{
  "head_dim": 96,
  "d_mlp": 768,
  "norm": "layernorm",
  "norm_place": "pre",
  "norm_eps": 1e-06,
  "bias": "all",
  "tie_embeddings": true,
  "init_std_qkv": 0.0361,
  "init_std_down": 0.00737,
  "optimizer": "soap_variant",
  "beta1": 0.95,
  "beta2": 0.99,
  "decay_shape": "linear",
  "seq_len": 256,
  "steps": 4496
}
Each number is 500 + 25 x the weight over its row's rms, rounded and kept within 0 to 999. Layers, rows and columns count from 0. Numbers have three digits each. The size before them is the row's rms in percent of the matrix's.

# layer 8 MLP up, 768x192, rms 0.13, rows 514-550, columns 0-191
100:574485471474518451458493544484467505464509528521512505462507516485419537467481525534492516511487485479470479547481484455470498483495483520492487474463473482512439496487438516503469501523438525507519510517535512510573544456479517500517490509512511528477475520498479485495467543467525533466488526512504514533488460510511511488523502512512517482456479493519506544497516496502481493511522502492505472524490490458484496502460485510511537493514512490481474533475504505523502522488481497450488499498517500494510497491496520502492519523492476511532514496541489478486522539532445512491
098:466481528477516498489485478501531527491464493514509456490531530483507482496471521487541479505490477487465493496534472521496495499460519513504503507424525501491496525508454467514486543500482483492503521510504441520471511468522549450458507537537493478468530476525536479493526489529431499465506493514516488497512482527496503534513488513531527476490504531503466526510495473496477496553541514529507551502497488507501502488567504497456514513521489496479486510473514513529513532483492486480502545480516510538570489521466508524503524493517533524516474522508507448499471479522557498473
105:529467472469514527499468526498477522470509543511504482472529476549522531465498509497514507524509536523504481489531448487496493484529510544512535474478488471479452503510449517453523512487463481436521527504505528474494470524477472503510509494478476514505501484504516451470494500509497473458493537537521497539509486464496503499485495491528535523466499492513451513468459499464463496466463510522480527501517480482519494500504431493490529515489498496537470478513503497467527518529526493522504486488462542505492477523542559547468519482498506495482489531489516478514542518520557524497
094:518495491463521472456516476561519506482460487520514494464458508534518510466503480512529509497480499511501518497542459528519481511501473511448497530538514471541481476558493524474538492489490495505542495486511480498496494476452515514512522544493464474460494487481487523499510474498517507493483505469508482495451518497476528513467532513506512505498475507472529495474491521466530471490507500492537492520489516514464475458521501538507470516485498462517496464479535492475500498498488466422469512471453490469518458506514460505445513486514490519499463512533487458451470552498469525529
093:463488499493475505500483507512513459508508499494528532471496455497543531531496476478507503475510518464500474537525501481507496515542472498414521486537501505532497555485477482487476491516509483498532487508473495480535516492468452476509492489497466496515497512497507498488477476532528483488519519482516564502485478526501501512479511487482513484510498427499521511514512485518482520462489536555489505509503481499489455476508511492481535473507585495491514504456512462558487516475485516496459495459518549497512509519486491507506547494507514511497463550493426506474507541535540507489
096:463509511530509512460471524539522545490463571519530504500526495513520484511504496504460547510480505497515524403498513472472537550484516511491484484480525505452494526511523506483483497472519495531463520530528534504471490499485440464547491476500522507509552479509512466497538498524482479478492501470512505469478523504485516507508468479463499537511501499520538501499475522505486481475496482502482527542478493489519475501465454492536499479529508508475534567509479524482510480500516476527508500477507511539508526456476547476495512522489484467541477526466524509491508514471474494489
111:461479474492508487483499510522480486484451503462509499504526520506523451520496502532513523501479509503483474520484502517542479475519495495506532519520527482475494526524491478472489537532529495523481524494450511511556558422498514505504507472482533507495522494493537474478498529460459469485533514472524496502460506521527490517511504461522442485466517513477500472554492470506497499546482478479469461485503486553549483495509499539500485537510502509484476524523486483482515519481518558485476494501502497523468513490492519430486507537515494539533503505470447477478528480497451511487
086:493504491490471477514511510525526509516562518471543476496507496516493516536477481530509498452500491452524480494504509515482500526520505478494541550471523495521534495461496493514457483505514496507535522527509455493498518505474498453496516502492507465487486467507458483520482561503442521511480511511482508515532512517521521502510518511510520502504532480491473460500514492463491490541487471522483529430519510519447528495536488525576485513544491463516460494505497472482471516481502522525490484493451508516549442475497518541506511477487562494500498510467487521532487525471525541504
105:509548505513492470458539529450474537465500528521503485480540495466500452520511494554497549562491459530473472458513486504498516533502498473499478479495477530568525506518493475460464494502537544523528511520493500485543487466524507484476522479518500503480452521512517518531477501467470502445485497550473515525481445493473496531516488485507497510502496504503523504469510472485509485499502509470482503520441496472479506491514490537470454513486496489471513527515520501462504514489473509461493529489488501512503503457474497500498526491473468480523515467484534476531514475548483542498
100:509460466523503466467516507527505482500505501500510473455461490477493496530510518535463492518453502499508468486521458539507515481501466540487519512514527470485527502546460560486512513482443511499481495517533536533494455485512519516510505540503488526488516512493473532475558505476493507548477496523486488524471543496475508515541472450524462485508496490529521530496542479500558536521528491496486498516488447520513496488494472491518494523446483468477495551495472483487496538516492502529512464526470491458458520473508491522454488539506494535443512515516514484491487494499513484491
081:488488495530500478498514521507494495499494558481447547528544504504534540499490485460484507496510497520512521506552494508569502527484513531486520489482481450508505524458489484486495501523526516486462478508504509487537479435489497472491501489545473473502517508509494496480501523551496519501504471539479524498482510464458575492511479497504508480530486486518502490492508513543527490442533502502501443499483518506512496496515517456472507511474501469499481510514495480508485450482480481443496488480515508494507447509526507486483548513554519463500526541504467482532456531500563496486
108:496491505508506458493530516482496529528523558538510473498504474488460504499489505473514513508503524489517500498514519506494493464501515496520485487466578496494548468549515491519472466486480498502462526477535509489500545540490531469529451484481493504494511520466495532475499479529457481493508483471478522490496461482502528533526509490519494527485524506474524463523512495512453477490497483511504520475473475491503492485451539476482511478459535486495518471464528528501442544514526488513496522519521520508415474493510546511534489483515492486503499448491523496489529496514495499591
099:491474506523540511500473543479553492482515482503468508463479513540545552497492457520510538528458497506496523484442465505512458523518498504494530475491489457534494503474485518506511519516543495493512485548491517504444539530520506478481476469492486475491513514497480521506517497501494489514514542492479520464454502488509512503507498469500428524536526517452528544457479472474472516475460529516495493454501495512472468434502541528542505517534528508488493520471507521495517529509513479507514499533498481525471526529486543485521506515520497508553498551516514498498477473509520494495
096:549498496499507511513474500526497500540477536507515525498503461479487519518498558472498520529481501530484492496558456511494465511503533538490483490469506494502496507481509520497530488508520563488500483492511506507528464513536510464511492499461449528502475550520480493477469515493503501515522448572474488504520487491509473496496460496507467453457441514495482492465526485479458493492513495459473465469504510493526468531488480480470536551496488522515556483480516494492499483463520438490506508508493453467513491459508514476525492439496543495479511498512479525458515478487497507525
092:526458470489517512489512511556542511504553502476505469465525478517505551501468513514520475519534470507486552525474538527508524491525471513528532504518484513483473506514493455520544531478531495512486483547512473479580493482523511492481530511509494547487510487501516499453471472465502475518502515491489514495448483531486536497506489464530514488462552497497463465476475491526522507484504489494467515495512511497468506552526503500504500481490484480502547526494478489515448527511486448506512503490490507512479473498489474485484541484534505536449465518522492563467505499488515524527
103:512472504498513532482525507466498498492500513509471522495517508471474490542505489512535536529485474488547457530504498507470494493511534491523520468489507481527521499476472479517494465508502502487504538522508488504494495558504494502498483503492504457493531516488536490513446495542468492498507508541501537505518500456435487474528502502485513525440465592499497510473547487514502500526508471513476505455491464499487459494512517496451529487513505514513530458506523486536531500522508514497497480481481504499555536502494485537458531472464504450490460505436493508549539505529471476502
085:496487500438554489539527511527512468479527486500499531483460492534520500485487482483540525501486552489520481471482499528513505546501520519476541533517506472506486498490474520456483476502500522484513485542505523506476500498468466418487531496496486506529451460469546520496445515512555487481527475477506522504512455473490509459503510489479509484521507510499439491511483501479499471470543524509484494503484496480550512553472496485464541478505519497522467501510486544514515527462487491491495512523493481483488492463504491531503516474484460506517487470493551453484487467508463515527
096:490475488535486494462493523532542533511478503512493523480500468516522519484479507497502505485476460478481462510465463495505484527541508463462467474513468504522478511564500528467495506505549487513504513479515489487494495486501537525504487495488487482512493520540507510493468495443500525510526455437528468470514489483522475499516507552496518487486493504499528483479499509482547503462488499472518476522487467507485518497520509484570514467472487453434448528533522497514516518572475486522522471454523528480488466464496502496493478518499509522464510529522521466519533540492474534513
103:491471510514475498515501505486480489495446523498482481491523498504486474486536463535456508499497460481468518495486508495493482493501497531496535512472445502533533504510437511498499512528489518452515536505494512515446481525511513515483501488505514454524506539530508515516455500530507498475507505487565496542490520479515476475486496507471510449523508498492508532548532489501473497495546543463499478482503485511554440464528504491486498527485519514496482515492523493441535447531522510480482524496497500451471539503488490496504527494502468538462435495471501491488471504489423496501
094:532498546477528511517512505529497483516486489478514467520500457483483506502472510531485506491511514467535434524475456546489535512512491515470598512491488522513472502472475480501445477532506491518505496521510474476507485498542521490501485498510485485503520490463503515455541518501450484495489535525497521476474457497479518480519480531508492522505472499463484495562524488498478479530517535493511476477496490473499539531520457516491493477522502539509492518492475500542511535526484541534473464528509527528497443525507515481533517486498470452485495466488498536480559478485513476492
103:458512524481489487579498481512499482483491521493507537475509507471541506472445514514534483459541487502534487502478492512481511501495509500528533438538500526543488531528533465463530528502495452515486525502509504501485502508502556462500497527493465497471518491491506463482465483462499504543520501474505481499497486513517472541471529499479529532448484467477518484515483536479483484477470517487495486537487519474529496511472559516471485491506468467508521465509490528469537527505530514472487532506501482501517516487471507445487521527480486488501523498510530511557504492493561454520
105:507502489482480526479499554486519561537502517451487490508484486515526482515476529511453550477504487479493478514495508476486499500504507497516571488487446515521507548466501538550426466471514490533518509521482544483513430531476502495506518506512547504513493520506515492487509490498492482498478490516488484500507531496505557517490493469478484498485543526477456519546479469507519497471518463519508479500449444502513481491495516534500475497517500507474519545469456510492525524511515533453484449481516457519502512521525483483493549492486504486506486517555486509528508504494502514511
091:511528486511506487525499462522515526458481509491485534492496464500462554494459534514532530455486508491512478538492490522468499551494504519535493520507454543497474528478468545531486523492488510543473502458512498497534484500525488478499500522537499496496463559521517509475552497514453516472525492538499511505522509492522492474493496534497523533502529529468497498468494533501495499489514526493446517552521506487461462529498513517501492445533484517518519521523478508471557491510524507514451515534532525467523515513443499469493470474490500516482486480500445535504530488524484482483
086:483471502494512461448491489550492458522541506500459505469472498502519492505564456506490480524489555539487498490497501495519503479497490512468464508510506506526541534523489481499483498536507474478553473526505503515483511491499504521507484492486468503495565479570485530516483521529536469412511545476504529500503523518509484515467498501499526506514524496483535517502524520505474496475474492492483527513484482532494519522526476445503498566509539515505487453506526536486516530448465538498492512472454487507500493505491519504495506552462492515499489507485520500442512518492505508501
112:513518492497509462525519496498521455554509472497529453458509481492538524528538542541522499495488498508512486505490435523522469477505458461541484465461526520528482509546498496518491515505486507509483542481509479515522517475497503455539475510499473509480479474507521494525491506483540498491502507483507481508451493513463505501519468521476501523533454472498480531447506510474457472524478522522510542452508520509490531473492483480516531528505466510507499540494516506496490474465517524512523509462491494470510506498504492478479504512542472455529485455509479562512520461552468531545
112:517495468512525531517484519531486543479471451491539427489479515466501533501502496521532493525486499497514501501532474482515504505499485488497489507462530513551533494496501524484481471463540526468497469523464509515455455529499563465526480472517475485486506452508464481472473528502518475461514459537496513502528459513520474537479476490511514490511487532493454477469516516483547505489503481496500503482453488497461540534480545529513493495498484519473508512511483495459530503464528475479523486475462526532499472468468550499503481484542477534496518507491474493526534508488480522528
093:477531506456500524551496526483523490481510503487540489511479471506491534496553556526505470473516484507486505519532487496503495505491514475497489530471511502536513490529502494490513499509483485500498537511484465484472492479493492509481470562495463520517509494522530434474482526513432466501511451481484502505495508464538513555507540483533487502492529529481507509518531466497569515536503527492509568518495484503459484463480498516488470477511475483478508475517470509518531545488539517507510491512529438515499511482478510534525473472497497509506488493507456464524554518468450494512
096:489477469525504467448502479489559501499475481445484484521519480457503565509432522526434545503483538498483484561523505510501490459514511484513500478485533494500485547485509466491494505553529548505478466522508523487524502491494489521530485515484495483553527519486526500490517499509522537474495481524492501445530521512468529503492497466477518505475485543459515476515505497496488512506499505521458506473502509512481464490492486495504492464534478487507458494496509515505505528479513525463521500512463510460474548449445502480509479508519471474530508502504487477546503517483469478524
092:442510484458541529510517474488514528458505534506503487525458500477514503501494550503503537495559492477472501457514500541488509513512505477479476532538513505493504507483464484502514475491524512474546561486524479480513533459494498497442488510495507513467514546501462476478507492488478532516499500485538515500509463513490512482531495482469542505511538512425505493514524495475508546503499513482478544506465470519495495493537513528509482543502487540471482466534496471490440516466458493487448501488517463510484477478517528501499512487482544447511459525502482472471490507514485508498
103:537484557481500507528473517543500504522525496498490503477499467544475457494546508469505479514506475514490446491478500509527569492455480526500506481502509484521497518545506527482498529503484487468448508500496432544446479487508493522529502531504525499483448481496500469530540488487509514491512522477530493527519476503460471514472545504477519472508479524454514477533538486490506510489458487506471506491498506529475509542457517488456497464510499533468509516499532487518478432493499498496513488444536495510467472504517530474479504539504509486488526509520469526501474545480477501496
084:505526502501448494516536556490496477439476508518505518519461457527474518501506528473507499504472494508504524495511513530476500514525481540468456488497527520505478521526469491526476493476502510490489498472479510476503517475512478490497467510503506462518471513446494500464468499476438519483467497494507529560514515486492541499478470547487497473518501501508503469523503471511480477496499458518504494513483544515494452503552486500523540517511441481508491499448507479495533515459548514485515463477536505525465511484519522556484522498502491462456498495503510521472443503544502459545
102:496509476510514471519497514501494492550470518468501502477533475505518481528517531530495529509515503515470532474504496496450458550517429494489542485476493483553500519489467489494507500487538484477491485514507474510553539505505497513493489479501502511512531512516484536516472522506492471484531466472527495494494499485482486521463492446527499483500517539485468542468448489508478556482485524527507531513485514470483470504512489452470496532485457501515564453520487531478518501451508507483505495490542514503519547476490495544553522508501483492488479494486541489484454545524545524480
105:441527554530535453501447540523535527530486546518494471495494529557533469516491479495523496456499459493513458542552483525483496513518474486465494507484516478497489497500493519481525513515488542511475556509516534511506506467484509517484510469478495501520461484519458473501529551485519490486495458516547498513486515481500528486483487486475516498475484529461520495490489524522499542494517531558506471517501504497479556480473500489491519499489520488458493528504462514508486481513507480487502477502496540477452478507451491470456484477532512539506507469477545499499474507481513511535
102:527485484503500511478526499493449451476500513454479494449497532534523472481491544508504515467516509510470459492504475524515509489517534524528490482510517543474511470509471526497510503503451489533479488491509510551532510440510458459510491485480453497502494475558511543497460500533506528511491436481504525515515533544460520480486546489487458529523523465486482474523508480498468513536526484465463464484511554502516505512499467497485484502487504518497523480500524491505506543495521497507530472471522514503455480490486503525467523504547510535496497551479509498505543493490496447509
085:489505510473512484535483489516541476484488486522501477510501488481531544500492537497468455531465515496519524513495541528549515517456489518494512474534496468472542524503522488498480500525528480466527526483510531516478521495469537485488484524542498460471459501489497483492512517455526460513450469520538503503463493488467516490510572542545480445463490504484501513508498500507537506510490471487474497507490504506476480467497505493512487510466506487525452511491510495482471526476478510493502495488465506502564519495474518488547530418511543509490507546483498495481501546457530460502
117:528492494485519488527484489465471524497506520535510520475505505518539511535498445496497470487473482522501447456491491493527518496532482452505470512509503492496489510513508507458510456510499512517463523500462527538494474476480508485507483488501467523534500485530494524543515514545456477491505482565490523533500465573495496537528504518528497520466488517513500478503582468516492522484527500493509490509483518468490552499477501477499545523526552503460532520520485518488528509545485504529546431457492545492506499490525532497511505495507503480529556499489490526518516506484486516480
098:469507489535508470498550534513526469499489510460509519511539464518501527433474520516525512499496483505537484468521499520495486503466525498513555493485513534543529534482528527513458523472505528490515476503444490544468501473505511484545511468504521472488513499490487483524506504514518494477516519499492499489551477518533524465506540483486530449465468481451475483541495497507571515493489503482527486477475516482426517532458470517485467494527554474492488514500542474521527502501499466488477519470463497505463514486495516510522519503484484471543495506467508506535517521483481495504
# layer 8 MLP down (transposed), 768x192, rms 0.124, rows 514-549, columns 0-191
096:483521464473532497485457502522486524501498471509473490534438508515503512515479530517485518482491487456486478487472532509479474449471484501504498513496465453500537482466540510487497452536493508466531509480478514481477562483490523498469492484505479491517500481501501452474493528543484523487507503497498520512507485433516557484430478457513488492504459512485492506519487525499504501523467487520467554519498492466497526497469468479531533481448537475509502511493482492517546487473514461490500521515464526482578525530547493483497487503505532482513508501523525506534518531505521504523
100:503537484514473517495499463493485493484495512504518537542499530524532486526491499494488483487502524511520486522485502522480511483476492504541513525489517518500522480507488481496483486502429472495471527556469476507521468519491492511510490510552475518519484496504506439493566503469482562481489484502504503454475510490546522524524496485529508503533494543508509459502463511542527427480495504522483503496453480461530454506486532483505452543503479515524499495501461527512454538516505447532491472505464477522506486516490564488506528483520511452487498476518507488515494481451487524472
101:536528521524489523459486513502490507469513539511492493514489516480500482509467526496489469519566472483497449485504525486473505461484465493513511478502563493489491480497532506491514502474510490548475515471542515488489476496529533493462511479520508500526506508499524508465542493517473494492451500538473444468541531502525499507556468513482502520512529468520523473511476521469477542521516519502526489546499499497530510497538467504493462507545485478516514459491533497499535521484468527478506475495521533489526514493521505515491515432520540544547449550486498504540473471483509526500
100:497510490478461455491461469497497506527529490479473511544515501567497474505487494504484482533502494530493538493485490503440491503499497470539463485490490505518481485485490531496485521539532517504508519471519522505490498478524469504424498525485482470478505492506536487452531502496513502504511483465559470520522524490521485453482544467520498461482477492502509463501530500547489477544529506512490523460520447553499509545516506507555457558508520487486488508508494490534508491503528510545525508514464525480490512492510556472512492499481500500544492467514455542520474477498511491471
089:513503536513500544498513512518519499526505536493520547480491562501475516503447495497508486533497535530499522505473492470489509541512537498542504508482496494537471479511522515510518500487501510488475528542530571481511459502478468506514478507530511570503481491486482511472546450489487504475455521484479458463537515480502469494541481464504466526459508521489483510527516551498473518537526485529484522494482526468481465485473517541556441499493489538492487512508550511468511510513519469484515516509471519487488514481468538481504480529499477478457501517491489518496531500476480478465
099:454521530516512476514524510508516497479506551501501508485500535490485522526529496516472466506465482563512536530490475518471488511494496508495491528474503496493495508474485491484538537483454472514496534506490468533535497513482464511501464453474484516510482475490450523511473545510485512495503480534550473481519504542562561524552493498496501514481462503521459487535496516545523505509508491515491471428524515485498518462529481476470467502500476486520476482488511457498487531512488498504499484547489469506478539568473516469509504494469505484526511470515497538486457455524490485507
116:485484520493437513512499478497469514521462566501503485500498498495524482502461534499550446527526509543543506531463461528478496525540490533520493482503510541476512457522499523485511515499468523487473507512539518488492546531521507481498511520479523497496495482514486510525486482515455506512460533484504544481500468554495482523489498500494533458501497490494505520507544517500483468532500576482491491540522483480464528445483433516493532484505492498480505468487505476490473474518501540495520499527484515469523487482460512481492468542539508526507486484480520499511445531520468512485
077:471482489510498462549502488449501489518499511469547538484508488485483498508497442510478507516490550485496496490509457453485554531510543488502510470500527518477492493501485488513480519485451505493478480524496478528440488442526490464534534451465489535486464472455496492466482479454524489506459489491448484532439476508510462496572508498525501521519486537496475525495469480473475507459482518477536492497496470521482462477522488517481488529485495499491508474522506506487504525499554496499514520511510492492428507488484502461542485508520480491484501494515500480519511507513483497526
100:466518504487510500540540562515498489489470490497514462511468530471529494520511504522466505500504543499518507551514492524504531532494481487516491487472509487475514508462460534489541480473530505537506501485485463471545507530479521552476474467452507519486506463504474529491461514495494533528523488460480469523516500467559545502517471474485510492506450445469490538461531494522516512521529504462517476477502473486494547506495537495492514491546452494465493475511476478481499516527512473499466475468516503470504510499463495509472521461476467524490495515496463497541501510488538535521
093:510522534525481525478514516530498539480481509483504476517479495478527483489467487459480495496461497532485494504452512498438475510550493561543483530522483524468474542518523536515525515446504543482494472457561463546506486489518504516510501493468457489521497483505512517454473504509508478541490495505525512526494506500543512482503517464484499461498484508529515465530556491477483511465497531555502475531462511523481545540503516510540447505495509453467482512494491528477506512472515491560472510544537521487508487477527490503491491499504468498509496521478490529490500504490480509510
078:509521508508500497500494497482505503514498499468474545511486500508481498494468459496509509508468562475523479496493489494490474502473486498514510556496522499470517522515529469511534512509480480492452425509537519509453446509497518485540487489496520537526471500456489521512477444482469520488503506560500491522480495514496491520540470518507528443531497513531580546507465529511521506477493481485562484461472450502527508513466521491505483488505481477512512484507479481514531493499526491531520502508492508512458543470493522463508473470498517498500460480508443484480509509460447510514
100:522507540513466503501508513486511458496525489487497484492477498452517539449465460481524488482505495499488536498487474458495540484483526520492487525520522533480480506513493518549533496497447507517536527460487486519478490485496535533454492478505513518439519444493492543499448482517526480548488478526477484478503504516495520479470490486483513486474490507497495497479525444505566477432483498517504456507507536522510528535496510505485516468527474513522496492479498488553491465470494495506490497494494536462504547496495511486517481504515525541545471498450463484528478497557497511475
104:477516502469473502523457489533483527529503503513484462492485490474514509492510466437538499532461462493486514549463541520492462493455499472476479478504497514511452497492467544537510502506521462479519456525494533488462505488551471487460472490543491474481545496511500511534527493486528496521529524513526504520477499525510450498549494503537496467451508461481467444483521468484532520501504500515528503507497501500531507483476506510478507517437484551514504486502481454527510483490505495495520462538519505522480484480535476468495522531505518514526526506523506501515524562492498474516
103:528475499488465507505532513476482436480532472494492485526517482543510494454494505535508483523513511512548529522437501530500530498490504508524467463493555515525514507494511467485491491484556487562532470509514516454496523481511509529455464497531477530461527499498508529518508500512504487469510462476518466475470482478490525484504502473481494497497520502495447446518467534475515499478514509474528471483469528530492450477473509484484492484481473549533527527537474480510543527523502515520477486504465515506469528523497478513472521496523500494496499497467501527546499508495425516486
091:497534494474495569494467464493492467515511480540483465516509483492464508502536507521496515499478499536506521522497556509498449509487468477474469484504497507505472498506488448470498522477532542532467480503500473503549525495475511500509491497492514559508490535488479483513448522527464533496461552521547540466511504471494510530533450534476529483501539478536539536555496488521491501529492491473473481489506515471508484482495501548500493496486486467480471510495486515508535447495536443478491493525490535494512449497491467491497523530512495507496466489504488460525489537477500482503
097:508495509503511498465513482517519471460519510532478486499509552449486474495487503482488465528494485527490485488524560505483534462499486478509508460507515517543496496527477530556486509504482528543505495478493466526533526535528483501487505498503457511484477506490482525455442509505533492498521545478513470495549485493526515526500450483534504480515491537488531468469523511466448525505520495529486506482487499518513536526480573514513477509488449490469484514480471471479526506481507452514501498538485508495470485460513471539466458483507473511477510513530495515538505489508536456448
098:489497544520527503477491496503496485506492462477485466540485500486500497500517485489478452528498480509486457462504501463488471479463490498485431518528522527495515489482527517499546474483478514485507491436454509485545480528444524514504494513481493497485502492508425511476492509508506532504516539472472468485521498479523498476413425467487502448501521518483547515540453530486489498518527480462495504457486486496477528487498493511528522508512491493486496528519563479496488500474505465471512523523519523510540506518484490502499508490505493489527459516466489519490528516496537461506
103:483531523505438511462492473481476484510488508541485503529504529510491485494463480482469521527508479499458511487429500494509482513472492511479489519547505493505463505501519488516468471465476475467512505532522535433550522497502504522531557491500529522514490500495526490499471531472480499479538497460505476468527493518521529447488464494513472481536476473519531462503494543522483520469455500515510516530532504543499457524490512465516528496495535512533518444509530584512492487514543508493497512519496499508527512507484537506540492499501531506526513510479493484514525474498546485490
100:465516550522529489504510502514544529520479484527502477530492504486470454488549484477506510465492513499491492503479503516533445469459539515490464513507497502556498477531493480495501508519487483499480485510475522465513534502505486476505497533530497472520489453452517494472503484482485527458510479474441515519551475545510501488524512510505494540491466503499528515528528506484530511491552488503520509498504492538484522472471546514486508461495508513482507502524469538539431474483442500521523493534494485464534493513502514510499496501480426504461513461519453485473508472506519458477
092:501476544482511518483484467533464512506537493520493479502537491531517482495501481484562482534464531484544482503476539503508509474490510525520465479506530507477471486521508538489545472502540529502502462529529506496526476502469491507489492518535506563467488489555508518528476461502510494537477523492474510528498516536541459505487540516508533459497530489484536492474518446482487482523473481490510457503487500538480434511513522545553469521504469484500520479476504504475484479516517475479491456504519524469473503541482471492503491476471468522455473487507466452507501483522494502500
109:505477515515542497468512544489500497540484495487483498501523492510520512481480490533485493540460492493501492487501464501497457486481502568537492526480491487498500503522472487544477484525509504538493502462516484459482507437509518524440446500484528495461468501451507508550540496504465512475533492462515481489509477503465535471494504483476485518488473463508472519539484544482465519540529484503517504482499473520499495491518522496551509477501490472461497511496509543531500474470489482502525517475456468480513555552520505524538546509484538479433504481499496532514511471487508485522
098:485523464537505536537491549515478498483500499495474533493485545506504488476539521475557481465516535503482469468514534502491532507502506472537518536480523513477500473483479494492487524490472517513507445505474488473499506500504511481506472500518505484510502523516479475497443473485490485506429515451546508528465490494504492501554495511528534517531484472536492520517553491501500528498509526514518510446484514490489506488520514522497507506505528485481493484492474477538486551508459546502506411509497503506559544497563502513486496461497528523469487537506478500529540476496486490493
096:547481490484509493508527513537488498484510509482499499520477518496513479489556494510506486505498497478519500514550492493536505496467502492506486504509508494530486467502497515515501467497466476541502463493469509514503515470551499449534491464511507460493520457504509477546436529476528523501470478498497534525489474586498504524448486527530516490522524442518508486490467482477476466492509489473521482512495507493556523488566493504494559513540496516499496490444512546525501522513469460471524491496532531510480496450543513523512472506511492516460509542534522514511469524474498517517
090:532506516513515539513507547525473542497517483484525505486525497508467490506560498470530475500478493495502501514517530507476491512468511510515512494513480475530502527501505481496512469494539506516473516506476494474478464501503479521483503496523485462502434521471485466485526471452470563494507486443524452470497483508501467480512496494544509495532448500515493506507476543523504520515492471488530530492529539479474441481510571525508535486534474495517466489508514445499533507532486507488526481511534496468469509543508521468500514437500517498451519521504444528522472502526500520514
113:472554474488499460504516548484507461516467463508522473507523521494462544498526518499467513488529497479499501486486493499502532490486514524537474506481504504490502495516510498526492470470505460462489480513498518483479523506475479491549474488518489467532449438481474530482488495511483493494517463478485536514538508456468466514582482510536507416475483481523498546532481463479488476477475497499485547523501485503503550464500510476496491547526537454538522466486495496527478513485510506535506525484535526543505449523486487468504490515473496512492485495529475513500491475500486509500
104:510518553518539512495521490531506534486463513493562488498471496526491482521491450479493534524512503488521446509496510504546485532493500469445478492514476481448537454482437517524538490501464504484486477499500469476484506463484524501517475485508515474494513475492516479471509510554478526482574438481499477521519498516490479510492504475495473493514492520517513436519482523473485519534518491526492510511459507465465515497462522493472479491481508535487504505487508496534470521477523498560526512479492484532478500496480493474551520485486452495551500498542485486515456501508512499499
097:541515516509546516482515491473482506510503481506493491535468488492481530497486475511516507530466505494472559469454509496488518503472505486534464511492534476439518484501485487550530496526451494484502465526507513541549515481463452531519539505519458495512504483489447513451485474485539518486513484493451454499521520466487502493518473503482498556503465491475468468468479466516436546460507488532492490464482509465541504512450492530549480515509497492492481477521496525473526457508511493504497483510466531532543491530491500485471489511505521512462491496492503511494512510510530485508
101:518497569484532537474477460539491502509498488500532456517494500529474464506491531488483514525549470491513557466516506477487534490497499453513498542509498530480514477527469507485520491481511535480474492481473466481527488495557473507492493480492509542487507465525507501455410482505521476481449486489459497526472530489478488502437493518491493482516516497486495472464536451515491491476528496521461510523521510477502534528495468512450473493552490491478495519502499492537483465545496491473473528475500448517521483501511524510526517482487526482469521519518491527486497480508518519484
083:490486522526507481452482506466479463501524489502490496474461518499548547501509475504549490510479520466491511535508525502469528514489517489528481525509510485505485491497513489521491471481499463543527517507476506517528498479494500525500539481541535476520466429480542498509509482461491516509410498502480524526454507501458454515560525534505520537459450507478506507487518463507503513469491497470492531474485483492521552499511531448541504485491523427509515481507543463512465504502471523487519541497500519492473482524508494510480467492510459508492507470505513492492512521494485485480
091:504450528520503464536526511532506500507493506445482494492512473472497501493500493515483488525501516443491493503473465472479501468506516455465495496491519522510516512503542501504506490491502524573495521479460481493569493486491439469502474475469506493496543517513500546545490489491472501449502513538560502476479523531500533491562482508464485447467499514510546530525462476475528468529539547456467497455481475500498503516482432514533471507487518498502519500519519501524501513497499524529490525511487510536524497501507464522495513511469457470488505494500508491493524501486501529490
094:500481507492489447522468467519486482542535520527470519557486495447481480544525537511506507491515496494492524507473517452518445469469536494495480515482513516504459489541512480537500473496488515480511508496532487454521497485456519530466482501531520457486487464483578488533482447531474507480522560510507485464510489517520470515485486537511471478540451497510470478508477514465493508483514491511511510509508522495491469559486477513524499483500493552458521497503477512515493475489508512510523486516527514520525479536493489495507519555518507507506490519494468510456513449511521488461
110:488519462484505500458521471504485510468534481513452493486511491447518509506446515538495494494549528467482502500504510503446502491490502509461509490546490489494516518507506502502502510496495507512508541497477493444504510505513544502469480486466520469486477495503500485515486498504493533490513459498476507470499481461517511499475506525528452508486519496509505403476503509524523503484480467486519471505483500473506516530496536504494450494497561500516507516489546503515505494534467538479526559518500528516548444474460468517525472501522487462529527543530512487521455491443459470479
104:510450455502518536555447520519523509476496500459479520505495507468511495521520527529475492477504489535509530508496532495498486488466511492523511486472510473484532483516487515488501510509403507519468486506483470517473505504476496502520452468515477509527509501521513506518479469486524469511489518468499492508498487541519508540516516488525447527554543471523471512534531474442508492487497531485449550480468463524505440487491507513505522499486509509472513490483489535507513442487512511512500523522467462480523476511551460531519492530462519530487507516505491477459464479512502520490
102:501503505449481510476499480517498488473552493504501474505512536502516466499475507498513529548518529492478498531509494463488477509472506451476479498521529469489469476512486543523501511455505478509524529506484576478517491521518511528489430494453450505484465525515469491531511477519510538522478483492450471494512494481509510510458515462510451479478472496494487480523547468485543489560535511450521493461541493491508549474544511520498498479512491513464479500464507484470505495490502509529497479517484532501519554534529483508530534513510507481522506506495519491545496495482537463497
093:495518524507481521481485492479475521483480489520472501501503503523466489538513540497478523521505543469526465525479495499509434467549504495497505508516517517523470501494479474482482497528450529514461477474465479495520444504504504505480491502462484479492513500459514493531488499509510520481507513499494464460477491533514516491447501465528495521506465494515525489483534519547537505478503469513533522528488467516506509493542497535460517511462535565521504494538468522496539527493482498523546441542498517526516501496495462503567540497487509539513489518470492477544473455519468536485
104:487500476499470526519464540465512517449478515447490494498494506498510506524502453531492501506443472539519567503488504484496495498486519524533486540507513492489505478513514476490543477477529493508517472528470474480518467522475511491465480467500522516502489508478514496512489497527461522494505514515477515487499482510489430460574449497521464561548497501518489532486478499542498505495534520493484454461489473454433512536504504492535480475492476473483470518488485529489520469510514550481486508502541498460517537505492495491529532481478492477504531524507462486504518504504520492535